config.toml
n_layer = 8
d_model = 384
n_head = 3
n_kv_head = 1
head_dim = 128
d_mlp = 1536
vocab_size = 3053
activation = "swiglu"
norm = "rmsnorm"
norm_place = "pre"
norm_eps = 1e-05
positions = "rope"
rope_base = 10000.0
rope_fraction = 1.0
qk_norm = true
attn_scale = 0.0884
bias = "none"
tie_embeddings = false
parallel_block = false
init = "trunc"
init_std_qkv = 0.018
init_std_o = 0.0
init_std_up = 0.018
init_std_down = 0.0
optimizer = "soap_variant"
lr = 0.0101
beta1 = 0.95
beta2 = 0.99
weight_decay = 0.05
lr_head = 0.00777
warmup_steps = 83
schedule = "wsd"
decay_fraction = 0.897
decay_shape = "linear"
final_lr_fraction = 0.05
batch_tokens = [131072, 262144, 524288]
seq_len = 1024
doc_mask = true
train_tokens = 653500000
steps = 2230
dataset = "wikipedia_en"
Each number is 128 + 32 x the weight over its row's rms, rounded and kept within 0 to 255. Layers, rows and columns count from 0. Numbers have three digits each. The size before them is the row's rms in percent of the matrix's.

# layer 5 attention query, 384x384, rms 0.232, rows 34-87,162-215,290-342, columns 128-191
086:172086093109150119157120152102071052088116150174126122141118111135109145135104136114146172136165153067113116161056107129136163095108144073121178109141121084133115174092099106120091148136113158
092:149115123097191141147135122144134089183132124157163172120106138107134092136121096126140140125086128085100160074123105183159089174139138127163103095137143159106089117180159095111132076136141141
100:145138100157188124165143110184111133094065123189119116131137132119125075127183112148132138136167092105167117138154100155123098084103092111180106160142113162143125175072095072134135076117127112
103:152126157137127144085108090090119134171063120110115097137153164116100089109112113074170159121099147098130144164159134149109141075148145132112141141156084075125132128174126167083102127166141071
102:113150189118090154106091119139111186122133116137075118085095156111091142145143144122067102111137147158066095091111161124130128120159134184133114084093134143139143116080168119127147058128116102
207:102113078118111139169142147141085124162132095110089058127152093139139160055183092139158139111150147097119117117116078148135146115118187144133134123083130172091075062128108129162138127157130121
105:087152131110078112186161092113084127144149116152096113067092158119162204094084138121148134194131137093126101151124118158144117111088121057151089173174196136107143122128132091114136122090149141
113:115120050125120161116120121100108089137207109118096155119104144145140117120145130113162139143135135085129139114084168171119160102094127091133120115161131150109126095135134177139129175167137057
119:099198134091121124067142144139136114119099124123070143157144140117115128104132118115131113145109092145115101144125142118181124137063031165102081152141081129108125144130141105084127097151099153
107:165125075067129110149140199112067111177098171080135142075115071130143134035159088079141118135112160138133070099144103155134130053104101088156166162137141149083087142126105137098127129126111122
108:139148122113113178172159139089122146113126135128129162070144068137140093144153121163066109155096147161177053194150152115110127081160115081150073163092152073098097120131194170120141097100158062
108:156081141211130054159108126166110143076085129168153134112116119162120128208114164077105139131121082125136094088060186100179144122107160133151110069110126096119127137099140109108092091160127109
126:124155153075112113099148123103133155123106112161104177119148141101074131150116132048174134097126139109143166136127140080128128110116065152144116135145083144124092123124091135185125119058108176
104:141103113135208116137157176117050064111105102152138156122190110151157143116134116107116088130121123120126175165151077098137127063079142127130122149164152170075097126094134201050128091138163138
169:189247157096119151125110074166175114138154154103181185163090116099137096218115134118107098167110157109123169102140112112098158111110108171073133116184131063085123130142108114098158142094130150
105:123100092147106151081130062138083097131137094110137123119107084086134104069130159173093123084120117144138139124125109119113127107131171162148078124128121144152089100092124111110126135138097155
113:090139134138116185138134138156168110150135136117047111090106130084121110082116086119144100103124097119057152146172096145130140074113124089113126152130141091146094097108066116144155081170108146
111:147098120120082093108117177136037146128103099114138150097113132119129136164102148177138074134136095170099172156163099138161130074132140148152176098109094138126216141093148129158120077089199155
113:134141100074118085132152194162109142063184148149072146145052104109110138175081164126156119190111124176114119098184155123156117062119115148104102083085090071150170129107152098086188163127115112
099:148154107112091168102101144114093124091113130104124145061109154162116101135120102143094189085187132111081125164155079179135123114118139144106174125142165154064104160135128121097103142142069124
119:140178164096123087110088126145147142157126127133138064108092132101120148125154124130133099137165054149119119120188126102108138106137129143121116154111135100154131159127122163149146110144102157
127:138107160133109144144133153172132097117190160149117136143191135163091133117187141152099151169107127137112085139087097123141152190108095109100141083074127110085123112098093153141125146167083189
121:132145119091138096139118153075125056136156200148162137132114067198096128135152127141146140119167190154129160109070135094121169188139128107089064144161101142173159181107111116148133114073142143
113:158149135117174099158096198150169185153059118102174126166142083148157112144125171134174098156102120138131110101083102105139105103111098141083087152124136138138138151150192150065098103111163108
123:155044131114140124106151090165136192108112133171173075090150148135117126142139124102083139148122171111149152155144119156084092109091154096151092132133147134101149100129133146151194144134143065
108:109116181115122132189156161128139142108065156198045108155145163077140076129147134192184095115120106056144113141089119156089117203180142218172118105124125163128149121139109123063106144123132091
120:178108125144115091110095132111119140089119178135154154122120092114165124151071164129172119106102103152124183104102104158137056183198098137086158132120106163163142142088118171103126122122126151
106:152108128090162153082099151094127149152186134114180112172190105134088070108112083131146135068104110154161126119133127139078138117107142094111127162188162038130105138120109091140099069066098121
125:088061164078162086150152130149151119143102127149142137125102133117100088102124115142157159127092180081133100096113102086132075105117104166200101133146136110110076108111127196063139084117108169
122:182148127094108170070113147168107150113113110160185148132106153128162131119129133131144114117102131168056125142071170215163139134138136197090181113134140165141078133169150115140092170144165130
060:099147207154177119142078179114118143093185165134133174129084133103088086159080097212182109113113135116156053154093172120093112106161101118124089209069111133141077090104105104112088073168104147
050:153135138189113118118085136131054209104129189133093124121107175120142076141143075195110133142135142148154064191117121149135087091141124100171106202087091111142057132125157056106068136133100130
071:165042154160087154127165126150095161103082129089125068121141171132160149082165132108145167079137121081174129130105140094081181150118114143134120133179199119156200123134192136090155115082120104
077:128098121099092139106179117099136149109130103100198150147100084133166163107140122103151108059101135120097116119131115097068149117119163119107144148174167112130205087131137195149143157065115077
077:122144162152093095187100162151133188111155178140148132105159125139152134152151188140156090126107094114091096140107090147144081131185138118172142224112118145121035179165118078144133136162156194
066:078158078121149117130152112141112177179131107177104099134150088086164155105133091163180139190135143109147110166180079167176166081128121157146100122133116104161077090097158076111112124180102122
071:173012103079122107169174184127117148163105144180092044151164175148126132128154034067127136151128127087126132101106121097120117107084110117150151105176160066143131072166164156123161099166118094
064:067124122113179122113139102107130190144124099107156152106076105098109161159197149158153129124129116127128074159090117133150125128122136085157135123077163076106096083148195072146084082155093161
072:168057125117147141159101145125173082185150065152099072074100138095102139119108146157134109138093083160167117177169126144135103155142180174140151139123127174130104122124160126148163125131132132
072:144093102069110160125070071104130098137183123106054101125171145098120077095163056082113141139150108127076115209171133168163167147091138107124113074096173182143150130119098102160158185156211117
068:121145151128174110143172181105093210143089143127121104137124085157124089092119172158148097130102166109149131136098126190101131110105148123126089186124152123124093100149184124107117179103113090
089:126093176071178127179156169146116104123101129170116122143113099128107111078131125116108120074148146138103133178096166136069117049093136116121107141100159094124112100072150181125112161172120091
091:108213119163127156155123169131148092087127110111122155147107156103134125120113106128118116088106178153179121085123151123099172091160137113143108163130161082135155138105192112122116141154130134
086:137196184097157122164175169137152167098076170132181165111070163162141136091125132140143152101135136120076149106122125111104112137118145131092130177153106026142098161106108102117138101143134144
094:156132098085097102135130151108159137077084122142151122078192095107143097116140139173168146135135080183095136121144096136125074122120045145110135134116128111124127125165089133120126206099133137
077:134178136159149141148162100113124144123085120134144067180135136183160167100152097170107092153081121107104133130119037175093134070113074065153147140069136123126081096130170167098061118026102107
072:127151067174160130093160133120164125074152114061162095129169161097062146179116126150077136132104163220084143171083128097110143143125128130191157131078136140085155172143148136148109198088138159
100:139071067119107195107101084105125029150148125120101164134106153099063139075111102126133108126118149078165139120110192098115122173083123117080111110210144122109139088066167158130127137169110130
087:093065125140154162158125115126119128166089115166084137160149124102102140112162068092108135094125170086185082171106124096147140128159157091152140131155118125123141131073096131055157123097137092
088:097186128168139155090042134130130142134108141149115146133153120105117127114058147101121081130037133102102129160167117093082089143079139118106154183093150109036154109080122152122130125100126132
091:139100141112156103103126177081103156109128167112100141144172063087083092115093066146163108115154158104169086151110125193132141085159123139105147174078090120135115123107110154098135131172162144
093:059166064113108126166126109135127144155152106132133107101129172152138112113118163155083098115082134142107154097120135051120127110104105147105153132116102158182135077180147099152139142104145138
080:128119108121097160146086139116119088194141140091153102078134076157146137147126115171166132146108076105072119132150106059154156109090131109139066110072140117116178110186125103150117096146153091
104:095102164144137166180134146175181127119101134128093131179140133135104086177155130098109100143152128157137123138167118160102086124115111107192122108069127173161145173122138153124069122242144081
087:175087144110143105136107129114072100075096195173101137070172146146125126113085132194111145090115122138128129168098122114126141131121137103192157131129132108120146127102089132147125046094109185
085:090159129071183083103106152097116074162151083124138164140141163089116123172115069089158109120132126128138149081161101144128093116141165193187135138157137136119034164152137137119112090106166143
094:150083177132132074179054123188114109090079149123096173114123146156082109107161117124090114124135120139156071148159127117092072098117177155170101127120139117116130107107105116169138072200156126
094:128148128122130122126132129088153104116098044143167163187196140110129167177126110109217162149174122127123168165145076130106136101115163125119162086161126182130123128153130108070081168143150094
090:107115130164137130121168155200156126107116104144090143149154094135179099120171111126159108117069097179146094105138109113115110105208118114095107158084159120090189163073127116144155098148105116
201:138106127134130106166117115190105132158118168125132152072136145141110193066128111141148107104149142122132099118140189143132131140115127108132120098042148123114144080101096104127181133156131142
097:091160082204125116085078077136119104151130069134134140078158164082131159136103104097176111104151142133139155134095123126179145128148123083184077071162162198092191137115131099116069132110103195
116:093107133135131110116146110128128119147158126129126113130137174136114181139149091133140112126165196116104132132096171144078154163098119137122161099123125187072076117125126179132140091123127128
098:041183189095148162138103133121206133105083127142150150125168161086130082101159114118113113151150119141113136111130150103108132109031092077113063164163098078137119163126149083108156085150142169
103:115096136107141120156140174147118092157103155084201147115154098133174092093166078106123153169134132092163118126082107153125103068157121091199111059102127125147139110109086121089156199177235101
098:110138082134162152194136200129119115123128080136138136115096092171099169136136225143100141123099081183143073163118132122164130129194132094117116118124161130151130097138179104138118117115108115
111:121092171094124039148118120156167159156134111172105159098157117132126083131156151101135184131091097132085099093055119141140180192154104118163115121153070117125130097161114089137086110127110116
105:134124158042120112137134129065150174108114117166085155129108157092094074121120182108149087104127137054108173130109142093155097120154154152131083176154147109131118197073143135094173131045102122
091:098131131111206118127174131133102117098054094161169123224116133163117116145159124142122066126114205145115138103106136143160153010103072128124137157151116163088090130122174172098135047035168127
128:174136112124199207129138092066124159151148152115163132153126107153177185130100092192119126121140102141138152110124078135105096092113190155052155160119134058147124147173128098131162110191115150
094:070155121114129100082152153089074076126137139117098130123198113101164146129131115179064140133118115164107140167138141117083109150126154112139115104133107154144099109084141090082116094090138181
107:103116054115149134073124121140114162144156168132087084131120117122151184081178086180170091157166096114124158144180163165181145099134094110092079090068119112092077137081095103057136124204154191
103:094128124072100089155137164160008047132130144096101160074148120137132154200119119159105104199121118108112146170146069104122099108126085135104163162122093131167156148143166123117122129098142156
097:159186117095102105119139117149090117127094134151148160124118164102103132159135158060154132143164098178145136158125099135092159088083139124123135094156131115145169117137151163047165195084115149
095:091112086154123140118126080197086104091088176119129110119150075094132144092085100069171144095138141122126121145067108101101114150151062130114138108105117098095103211094145095090138164117128136
100:150178149135162087158151144112095159096131089169156079116123110110109112158107107080107118085184105120104126141159149141113113071121178131133133137163127142158134173133162120081151118113097103
113:115122122134084088179066107120077073095146155167125105110169135141160089064177149168101163184157145111111088117098130173170127142140092165137161152091126090083113090082100169153136143144089159
092:108164114157116135088168143106156086100082116155127160096136093118148129123158101114162078061148127181098090110116134057187103172123126161086093143133127170109134167133152134106149154137121130
106:098109130105125122123117174130135183120083169129156152180136140093140126127178159093148129099105152115149141110119158033139149137120139140207148149141117155148127185127125153143104130124112088
103:098097108159146138079123117175124174128122164144111102100158121128110177125088119117125108182127157103148161135068169135090107200155148163114057144082154081114092069131109179131133118182105087
100:115172158133162100153130115151159148053083156151110125177153136111155142112147142129141105054086097120143084106135140124186170127130060148138149091143176062106102055107127150095108180134106120
107:147138110086130097137109150131140078115159128138115146147146101104103109177042152055160119108084133136156081076150097128093128093137104102139159194147084109123169151129156192122123088082076115
096:162124108103135108164161084118127136126136144104129113216112144069169130188089119117189166143139144158136165089080155160106099083083123036127125127135102133165125119141067108116097144024096116
107:169092093066127119143054163142111090097072163144119150054115181145113147090140104139150196147131158103097128135105105123158123123137084084146130096126217148109134111079081142092122122082119153
103:115109138136128091141124175089127183114091135117172137173113136122174119097141135114111114125113140130080154130087141148155052154134158213118191135017095193118095087131125098137115121089119131
122:084120145109139192140073076122081160097100205167135197140131116069100120150113100140197120114155160158116055169094156111105111093107146148145095081089167125101103096182129139104116122143072157
111:098135127185156119177147140145067161127136172175156168141155133123142099129168089118176143154190141084115057116090153120121107149140153149116082130052096101095093146151109067126170131185158163
112:029086199127146102106132188082152144183118140119164126150145110084085153079122130075147143089172157094093151177109154123124103158170126147122129180090147153125135175124133114139138110124126148
119:139139109127091125146086142091120166126130108130119119155148159151136108101132096090110128123120129086162163160110105113147143086105188130107104094197122103148165108111123164173137132145136126
115:131070151156132137150137086168084148130102172172136153100176147143145074148155183112199122136111129118141118111094117119111167155173203150161183154017115083105083062091116142107094149162117173
100:127120120143171139099149113126123151111135090145154073131146198113147141160167152104179137144169089144093112085158137187202074132079106149128107120101092121144144135103121065147140115197138098
118:156120129119133121117146129163144062165120111094068071161127126149128118102115101118130152112158101162121093105154131109083127192088163163115147128034154109130157114148152080091116119170133127
108:108095147098125122108169127156101074204141141185151115129155122071117137097137139116171164128137129130133127172123169132136138088101116125176180161126136108122128055128108120084119107115135160
106:086026121138108129107146110109085119157152095126103101113080124140079130111111125145105078131082097130069087117141137167158133171105105153119087089126101128126125085164126142133120111142194121
104:148117133098164170114103034104124100128146105203101148095203156148126082082149142053114144103159115135128122192111158159165145166150160140134203122114128150142141147108096119174115091149091133
097:138071156169097146104104128114084163201098110155162104092193067051090091076150140128160143145101138060150153158147062078129115140131168127113161160072147132115083083133173196099101133122124094
100:092061179184129120107099128134153106146121153089137112119121140068162135087134068095143101114112120099108097176114107109133112105108121104190128137081123112094115109100088142151141168101096114
107:101109167130123170154075147164165133055097073115134140095139136102176139071094090076095134129106186138196149141147096163138112125120051034148056181142139085141162115098107172145104114059090163
092:182110082131149130138139110135160108109122135132080121143088182168126167157172134127158221121129120172146216135124061141157057116175148125162155094201126126154133117131120133161159109117104120
097:145195108123114147089129121198147139108094203182134115086149064107106145140111148138131188125113134120094102109131106110107141130161120123136129186063122100129116096159109167107105151106094098
093:114128081138124115097134115117131146150141111103156126136147105127073144140112084106146100110111157112127120144125095139137166095109172117068121139159106137106092124105151137154122094109098087
101:112162108153157124140123087141090165084170168072154105070146171110125134156089023154076111147155155163122092128145146181127150156138125102152156146143058104140154153187156122160082110092103128
110:104062118100108141096044121081136101081106133142079181129127164093112111100150150115165095098123187106115178117105110049105133128109102104166151130150108151126079089088169140188147123130164124
107:132110221133093148119197159130105136150069113103162157135137072119130163147161130083075054080129118050154108124153136117166136114124173118124073147137146128099158096123176122095124154167140066
086:164132091107105106100071145136132179178099171146141088162192059102082078105155100154125013106075099165093095168129179128108094139145124170112112163106157103089106101123160164134072098121130100
098:089166118090103152195114176116115076118104178106116129151184099153163131156109125171127128119112078154131137174120123139110115145112054117176076134106121114092068126106159083075129097159122077
106:112111105131104122212170104138162160151084204122202135135159060163127124168124097151150097087115108128078134097068127088114126189099146141103105166097130129116169153155096056126135129186135089
078:140083147122103159128114097118137126136209168118200141107161123129175206127112122074162152144136101063187098092110151126160152142155094147105180108100104116154131183160147116128088100131106099
107:102122200123151085094048108126160123079137085094133149184168163135116090125121083150103094180093163174117133131133148125095121189151167154127160147025156118117142132097150149118076096156128179
089:146159163089096135117139103088118043116111138160134169089102100172103115116123063125153166166143107057176092118102091089179184131125148070105147136103058117110188156107101113138135074138134078
095:110107166128175127145155176150136127170089094149158128093137147123151139074173052126137101107137089096129139130151152137069141063122160146160156134122107200082141141111153152096114139207137124
086:079133144072142066154135128128160120136131110161127109143119161135145099157136114113141121115124164112165158077140147110194118048107054145118117169152090148163127136113185146102163089133125140
099:101157147146141120102148078137147115175106148138066121186148157137097085106140102111079201112118060129113164168116067142112168124121089150153127118135147107130121132097122143097131127192163135
095:142119110134148116081095169142110151102147150198106156133060094115160128148081081093133106202082112168079134124075124168126167108107146098101178145091108081137144117139175104100155167120164165
190:086100101115122128165154112140104122152104136110141108082115142132105133101174052129118107138126091126149077193139189165110095131127090189134125116084157174063117119095142100142149150201175173
098:096127102160157070123135147097150073122103120128156121084131110126143132137135147092087103128136118137135121126135128152077096181139116174119108128091151074097115185144155123121105065122132180
110:136147148113127140158157123115138118120116107166109116115156099182192069110163112131090113105120176056108144092126154145116112163160152157203095128117131156121073146052143138143122122149163115
109:098113139110104115133067097115156153086166089145100160107123136146149183160118157142156140107156122081138125144167121136141135168143121125156103172170095075175120225162164126073155138117021096
096:150087114097101115161062187125129106153133130135120141141127154116097120083094173131126179141112157147133130123058187101135126114080123134114123162100171114102066058139125129145150093141156092
095:140149093074095169181162102165158088141057113082149104151084132121126131149116152122143116105052137132151084206186126118069154083156057158121073084123091166103090140145164135060130167146074156
105:166124101085140157132072155132151111093147136176091126127117138160189143101138165058089069176127135144139148101130109159113172180159114155176080106121109107158110122093159111142171127135119063
107:106143109090048105077143192106151129109186101186112143103115182154134130136113140132096120130215128130180091161103116145161170106156114158109114178119099112211140136142132081067123146058168126
081:087142111158135147203182122118088093085145050120153128163111174166175068101153145074109185086122124126118084116126112135119184123155120176150154147122122152105089099103160119116132120194166164
140:093135186141138148118132086132172140167093159082146185159122138120165125191132112154116131071113113071163165110103119132117139129132083179081142120174089137107180118104174099092142104097133132
100:113069103152124107114209090108183083063127122095015087106076169139124124121141142128115142075160105151153115159149076162121102148139080157153090132104106111100078128145123156124116115126167158
102:098091100137141124136121098106123169190168130090104105108154085070108152111127143091175151089091101147150148153166154189132127140144171087107107151140115097192108063179136113121145084084114185
089:148107135118140101177146096211090112137132144137082158117078136141143094148103146125149115080186186127137158163128203147108089097142080098138120119081101153108197077064180097089132145158132162
096:096121112139087180180146178172122056122149100102141133005130119070118123128137116102159133109135167121151150197184120115119095146121135106166037061156171211168149130070112148196134137138157111
085:131143100133112096131113152146124161067168148104127147115158076113138134143117149087159134171139136105138178116132097164106112128126146151183126142079131135139102118122061111122152144204132130
084:137117115042184178186121159127116125168137108107186082126182086114167161167155095108147098158198127095152142142196123149109136105165166106134122128096163115204212134129152128157131185144123131
103:116136170122145177186163155116084186118094135165115148086143129133124086123249094121092144163114094138115101147104148134101147109093136120155126134127164174136114131084117132117165129148105173
097:117133159128132130139121150082176044118136177064177065167115160102127149156185116112120137071092139175090139160112175070137078135109143154123099146137203129121129136103176140164095132122134142
102:137160095090138142185112173132173163090141188173157194155144104178113114163155119157156114145125158102085171066042111101108135106127128071087101113138102150140121171143135113121098147124120125
101:105132158123121111112141165195155088129062157112199088129094072133135151122172065113149173132083084049179184159138158121114098119141125193130055146148186102131124147125164110068149128125185116
102:096141150124101151154155158095212121102159168103153117170144132123121124199127098146177112115115157063151107134094185115163206161138101185138107070131131151108120074039143157093155146135143120
097:127115159090159102071126154128135117069119147173111126114134141103170115178113167122152114125166122150101135090102072082159094154182158099090151138149110118191130143090151173127099124036155082
101:146122114088163117103068108115121152142128117113122128133105113119085163108147132047149097158130158134137144104143133125111120116107146055140059130171120058118102091146165104151112116079101089
120:104108115151169157160109113161135158156145122085153092070129125093118135078161052142126141162141147081095110178108042163121105101107094150137086186167174138079130092120088100173115144086230164
097:163152114123132091129128122139095139136129141135108130102082151133164084112152147136168060146133109107118154173159128132056088153089100138142130128092230145141067118185167127123162141121105092
091:121118127154167157155082057120114070103129123195129152151120129108130134174110126136127056106140163138116120127103126147085067106091111094086080108086143175116160105124080182102089097096060153
090:134136127196132141183146104157101088118124105152167157132152149199137101164186099155101141159168161093138107150111138109109107138175147082094124135131142133165060079119065108117130140148115121
098:144122107186169102134149124145186090152109088145163086124104123119097095074192090105100147119141118123133083110140144109165122150141151128124088178111150140142121080107095100152149081138171083
101:114167136067143081155039098122165139144101147173179109188182087017085123169114138124090140071136140087069109138099131090074149137062160179129121116119098126061137083082145116082099104115107067
100:140132133178142087164122139121083097153122145169173086091123151146150112098164141157129108134113089077088081120106119092065109107135206210150135132073142179091092113116144125156083174109162109
093:145120096126047136083210102106110074179118099110094110120158076148130144110137153170172131112153156107145143140117078149140156132162155126130139061120155122167104072149109067112153105129136175
094:151130098079118099147159160147086134165175142095123056147132132129196163091129068173157136139165106156102090145184143096115141143162186122140134102107126130124153042187088111130192148103153102
092:121097142157177085127165093123121103141168097178105081065120089155138097135168148141189183103090103109111186134131118100130184084123111093162179128103171173146102080118154120150121124082058164
091:156155095128133127103164084133090111138180102120054099092062151103067132153115152140090158139091113170100126149207126154113114115135160142144103106098120160127130153117055139142074142138189109
090:145056132099094128121146118129084159110165114176152143108171107109029113108156124056126105139131079102101132186169118128159154156112107141118132149154169166117144148152094194110114111135143083
088:113056112134157110063151120119113130171188122149156102165115155111117124140150096111141101145154101192136171128196100146130114174088146114126125193083125095124117134146109172139129171124088109
095:057115131111075125117144136126066112136167090050085104097094134127085149109128135155126093115103082121072106137091126067106114108147029082142110242065093088155074156098072196181135147155143093
094:169167088146135048135124180161136138078156113135088138213171136133138156114097119128120076125160078174187098155140174174078143087120118101164134166097064104156147161131154134163114167100115126
088:074145158166126088135143066151148104094143095165133108111091117154133101115100114129059176085137159163142143125070055129107115119138106122114107165120101087159073136123127096096109154178097139
100:153156120143098093100123119125137155083159150127203116149106095116138128114119092156159159134062146116162127137088120118122154135125128155118160156154094108108102138147138118057165145111158173
091:137119121137152121152147130147134169095107150088162136136055147143130164090118117178128143136112174084106096152111102141089151128127144133097118173103165146071113168092131126141090149092191101
095:150153125148103156166133112136132213107138086085161100125149113140133136170107104179110137097112137135079109106168098089073160106118128141168136220084085155144148130144112117222085178123160120
096:084096120128132093098091147085109141118103161141065150144141092149086076099053123157083119164104114132119113082116123168146096110111117131123143109103151124169084150063095155122115179103132191
103:161129122094097135133109086091104143090173136133150143117088114096135156153124168111145116136121176103114145174143137140152103121106144075124096094075152071145154088080123084188141174127104104
089:132143106079199107092084162111121124116102116110128133161108088081123156089121085067147060126110155087124100172198133153143069107105112115099177145105104108084094094065137149122102096168098095
103:137148159099119116176126103131127075183102137061146158141200149153105111100108159126118089095108179129136104153155077104082182139116040178171125131117145186105141125082143142106097124131200164
107:134134134106088149192186191137186203141090133143110157141087131098110087114131129161095109138164148172121150106131104137166123072113053129142113155120080039171138156139051135106123119137151118
076:095106092093111132081148123208125105149111160117098143105160071136126145130157079101128164065117073140143073077124059070161138116079134139094134147109152115109160123228111136095100074188103137
# layer 5 attention key, 128x384, rms 0.215, rows 34-86, columns 128-191
095:128184133150157117167109123147175129130162138130160128088125134161126133127121091126095134106154096115112077215171126216107162119087166142125156082147134143109104156134116121118112112157134100
093:206129182134127136061160063166111098115151144180133124071135123124170133108105150125157112088088136135152186125100153121183110081184089171183147144146148123146145128078109114094207129108148086
102:160162129125161111143106175095093081104104106175142127158085077094066157131149127152103130203158115186195125144134101167126124177135172082103109113120104155102115088076154154166138109100105181
119:082171186099095168174120096112157182102086111120165145177112141130129141097144142107124154145136153121167072156118132101152134150160110104153050097138137125148152122082104127128068134122080131
107:178103144150185167135167062184150111161159149114079118090078181103138096097110168090209115164135089167152122093121168157131127095069159116118160152157104122149097192135112075093143098136127089
131:105136129107118151084127152077132131090163126096152114123142159122151165147158119117110110150151129081151043166128110128055112141086159126140149173139108148110129099120068158145120160124158091
100:125155152097094136137155085091130193095189171118052163143103128065145137138115184073082121104137110163160132076179119171107129155125136121115155137195165106122115130100039092099106131128124087
110:098140094143069118150164036140149133157143159129139155141111100114150161124087117158161099114069135098099090173118130150128080144135132131104107147122128149122137077145118130127114154127100132
106:118101117155108183151100125130140236088125097132191168117076134148145100178087193046156134137132147082122134133127118091138102151129161176105093117122152103089146157090143115096123191105071164
103:160108131175106075099122170178136088150109141107111128136133087154108107097057111140129136106121132137143121089165121127125145116081081121105091149159157234132069147173082162160078106159071113
106:149157144092112129147176090150093128151118119129071153177157171127093154162176128179147103126120134150130088156163104117092136128120181090146167144181105162107138066128080119135125058110102102
105:147114168164132091117149153201127092058183127121157132147149112091193114133120120158118109085106147153139139089141121139105142154097126117074159112124197166120109169129143155218165113126133111
108:131154144137122105102077156126122100091098154182144183158101182141081156096146061124101099076136133107110084150157145079184150137188079153083167152148120161114150102124146144177082123142098102
104:203146138121120096142131190149090081119150159124110103118089147130147111100129112188130132089107116142182166146156122117107039065131163128161096111141108154127116126148098142181128109104179101
116:136095152127112137150148087155113108148144099108097162124188117110092111076114157102141161144107169147136102053130141120139163128165116056142093145079158109075164115101110118145093093118152163
113:145160130122161123069155052105101100150066118138103125134117121060147150188133122103125130093136080120179116181158142151102166133140133123111104072047138091125127157121190072127111143170063127
105:131152132100118102097195084084144091158148027073110081126132147087151125092132131099075129163102093091120119102176144109070131155145096068107077129129162100098097155113157178144124152205131140
109:120078125160095105134126119129133147085155164130165175109180132161092124122118203140146103132110158143108112127144120093176121074069119119138130078092095127159163127132127147168167109118157080
111:115163080092066127126110136081162172120136030143148130166103143123106112137099214142092210123158098101107093094169145146142111097121167148029185111131149087101128137162133109133142076178092116
109:108166079149072155170099120154081144089105141121082090095125192152122165054107153170151156124168132122165151161153158059167169131173133167100061107125161098122135108049168154107113154135114165
113:101142116150113116135148159128120158121098105158091111069122163094104146190178143142172146110169083092154085113162144140106155114133166145119156105098088148072125166123113146108187148137111074
113:145143079163076112116117048180111166121172181133098137151133147160139179146113136111189122121135145122120122166122072131141106093076115115142129072113138138128153169160122138080127109140120122
115:073134087050080139139122156154084123091128169119171155139105138149092104128079146142130167122152160113153095136151119084155140141081138142136109121160091111148102172181077176135115080143180112
106:178119131117167100164133104126122180113218161200167164118128114177146153175124138136084216171055082132108168093139130133124079218122130085088159151146173107122105144135078131126099105149094145
117:129112144138157134111126145164102087148109115133108093095124145147123142135093141103189142168165107098182105100138091110112138131109176052179179193122131143120172154098126115061124124148131153
116:151121187101122149111164154156107149146122192135077144084182160060178099158081098132177099147105116100141167102112113173115093154135115107096113125135142134123125124163132125075108092142136153
110:142069155110065105147120109111118156096115135121129131156170091149087126055109172089091106083129156154194130139155174137107136248118135106086133130127150113154073098147128164121065091131139135
100:100144110118169148079103120088137156160099144124078123162165096121099160161183108152141143156116190137118126144147129136096198138149148126139125134183132107132123135109085129129156115157152084
116:101053161162138085079188182166101134142135075123192140128123144107188111100122142101148151122093124153057176122062148104178057131107084118117188195116154155128081090144149135140141124143103166
101:204051112120119130115126136159105169108106089122103140068162102149090149163172131137105121134149104148153186099050127128166120145066109151114148099209115120078164150081121106168116170109121163
095:159164114160097121151200145190142133109090196140130125141124098129098121069166096128150134136176151134100128157185111114137132082101117107196140177100072163113106132114149158140138143146122149
075:125132157114124197104130139153136125143117184125113163192104126113084078104132104166121124111163190124149133170063149109116102116151171114137201137161122119119154102139179073133102107112148164
098:107141122116187145130071104079118108113121141136077112131137142178159146126109174157107182157078098111187179103145150167116142163052183124119131133112166150120110145176078163108088078144144098
072:160121188128111094106120088147155102176144097076156171054151087083121189133147132123130071142164101149123100135161134106140129092141095123166056070145109141148125161124089127151090138139060124
080:153185129127128104133133132122094125164030095087095143106148135105137146055139152152113130204140110138055133158116115135111104110086079139132164160139163086137108136110138090076105107145117171
090:141095134178141147109182110147098127149148212111120179125170097103092076126169097095166173036085181086168128116140127112101160162198189112143164133170155175109100134118136150126185171072156140
102:169124120177145136077110081107080144116116150092087062073170153103135102130083133119200133140071168105148172092087109137158082107176144134129084131109138131096097109107109179108169136137081162
098:174110120171075139110165127113125107104140169094114068133186121144148146049146127103124108158099104111072155202126105152132141142099138111149129105131118134152086120074133156153136124114129090
079:161127086155115101179118166212143159080153188162148124149112087081111051121185130109168161144181158105122128115071137157155169159089172137108160099146116124104120164107177122162158072127118122
069:094116139151090057155158186127148136167091041126147123167139101158101178121149172135170191165089121150140129070133121162079124099135169150098141161121148174050117051137187124122086081148160135
086:132129130108147145160097113133133151127078153116138099057132144093090107110109105169062108111047139145106145069050114117138106089139120121164141124135105171131099111124064132121131103098172144
089:183105138109147116132109097086108145112127147136108119113154164125122095082093132158131172132141232041104136096116162129164103100141183168147127096156141187184158148099070165086122114098097141
098:124124115113142143094113154112140119200150126092179120132058087119032089176121143132118114043126149048086156125080118065111147142121115131126074116074128113115116144182133132128158087154062147
074:131163115140138122123155149121113159106129123087113105101102118127121164184096105118140069145149123174153091149134123133095112093053137104116081133068134134174149166140141145120181152143115114
093:069115117115080138092167089109121143170096043083175117133113181112164103106106179152193113125140143087212164138228166158094142142140107108156131143123143144120115111091160105140099107157112126
095:173091203197134128120150125153109124142069119190070081130124115159138126138117077135156084119080140107165151114125136128104134153101185118165155088118155193089138086130110195121190130122137167
087:111166109061123091138110149152140104181112083177136168141137076088120154111151121064147097070132120093199116128124141114152171118100115158112126140142118190145083118119140169161110071162114133
095:121200113137154100157206103127126096072201127181136160083153119092123166089160173145173120131143111173104182124143119160154129131188121183171150116118101148121157120147131106132150106156111112
113:146118132137140142059123132168141074060133147076111137107111128179123088140206158117176153161068138158131098129085135151181101167112148165152157113116231109161112115100092089112165104139092146
073:141128186091109135153155129149096069167187166204152136114131143173180099140139130143153162130136076123158151097084127133126203118159114109120113078207170146105158129098104166126132101116135119
094:105113158115150156142136160129131127180072136178151166136037141083107160130128104143106103082161134201122183091079130103103143134134106155105133147172101145094153187121141139149066145131140167
098:160117111072130152101172131074092136105187090190105151145137091123124136093119129160165130148109114130161120093105124173119171155127126152122117150126168106100093142098177127167140131089117120
082:096150116224179051077148119136130161094109093133139135112074124118135125169106118149088103173195151127086088109156120141108162158097130117086114153120065118167166163138163070127148153090058144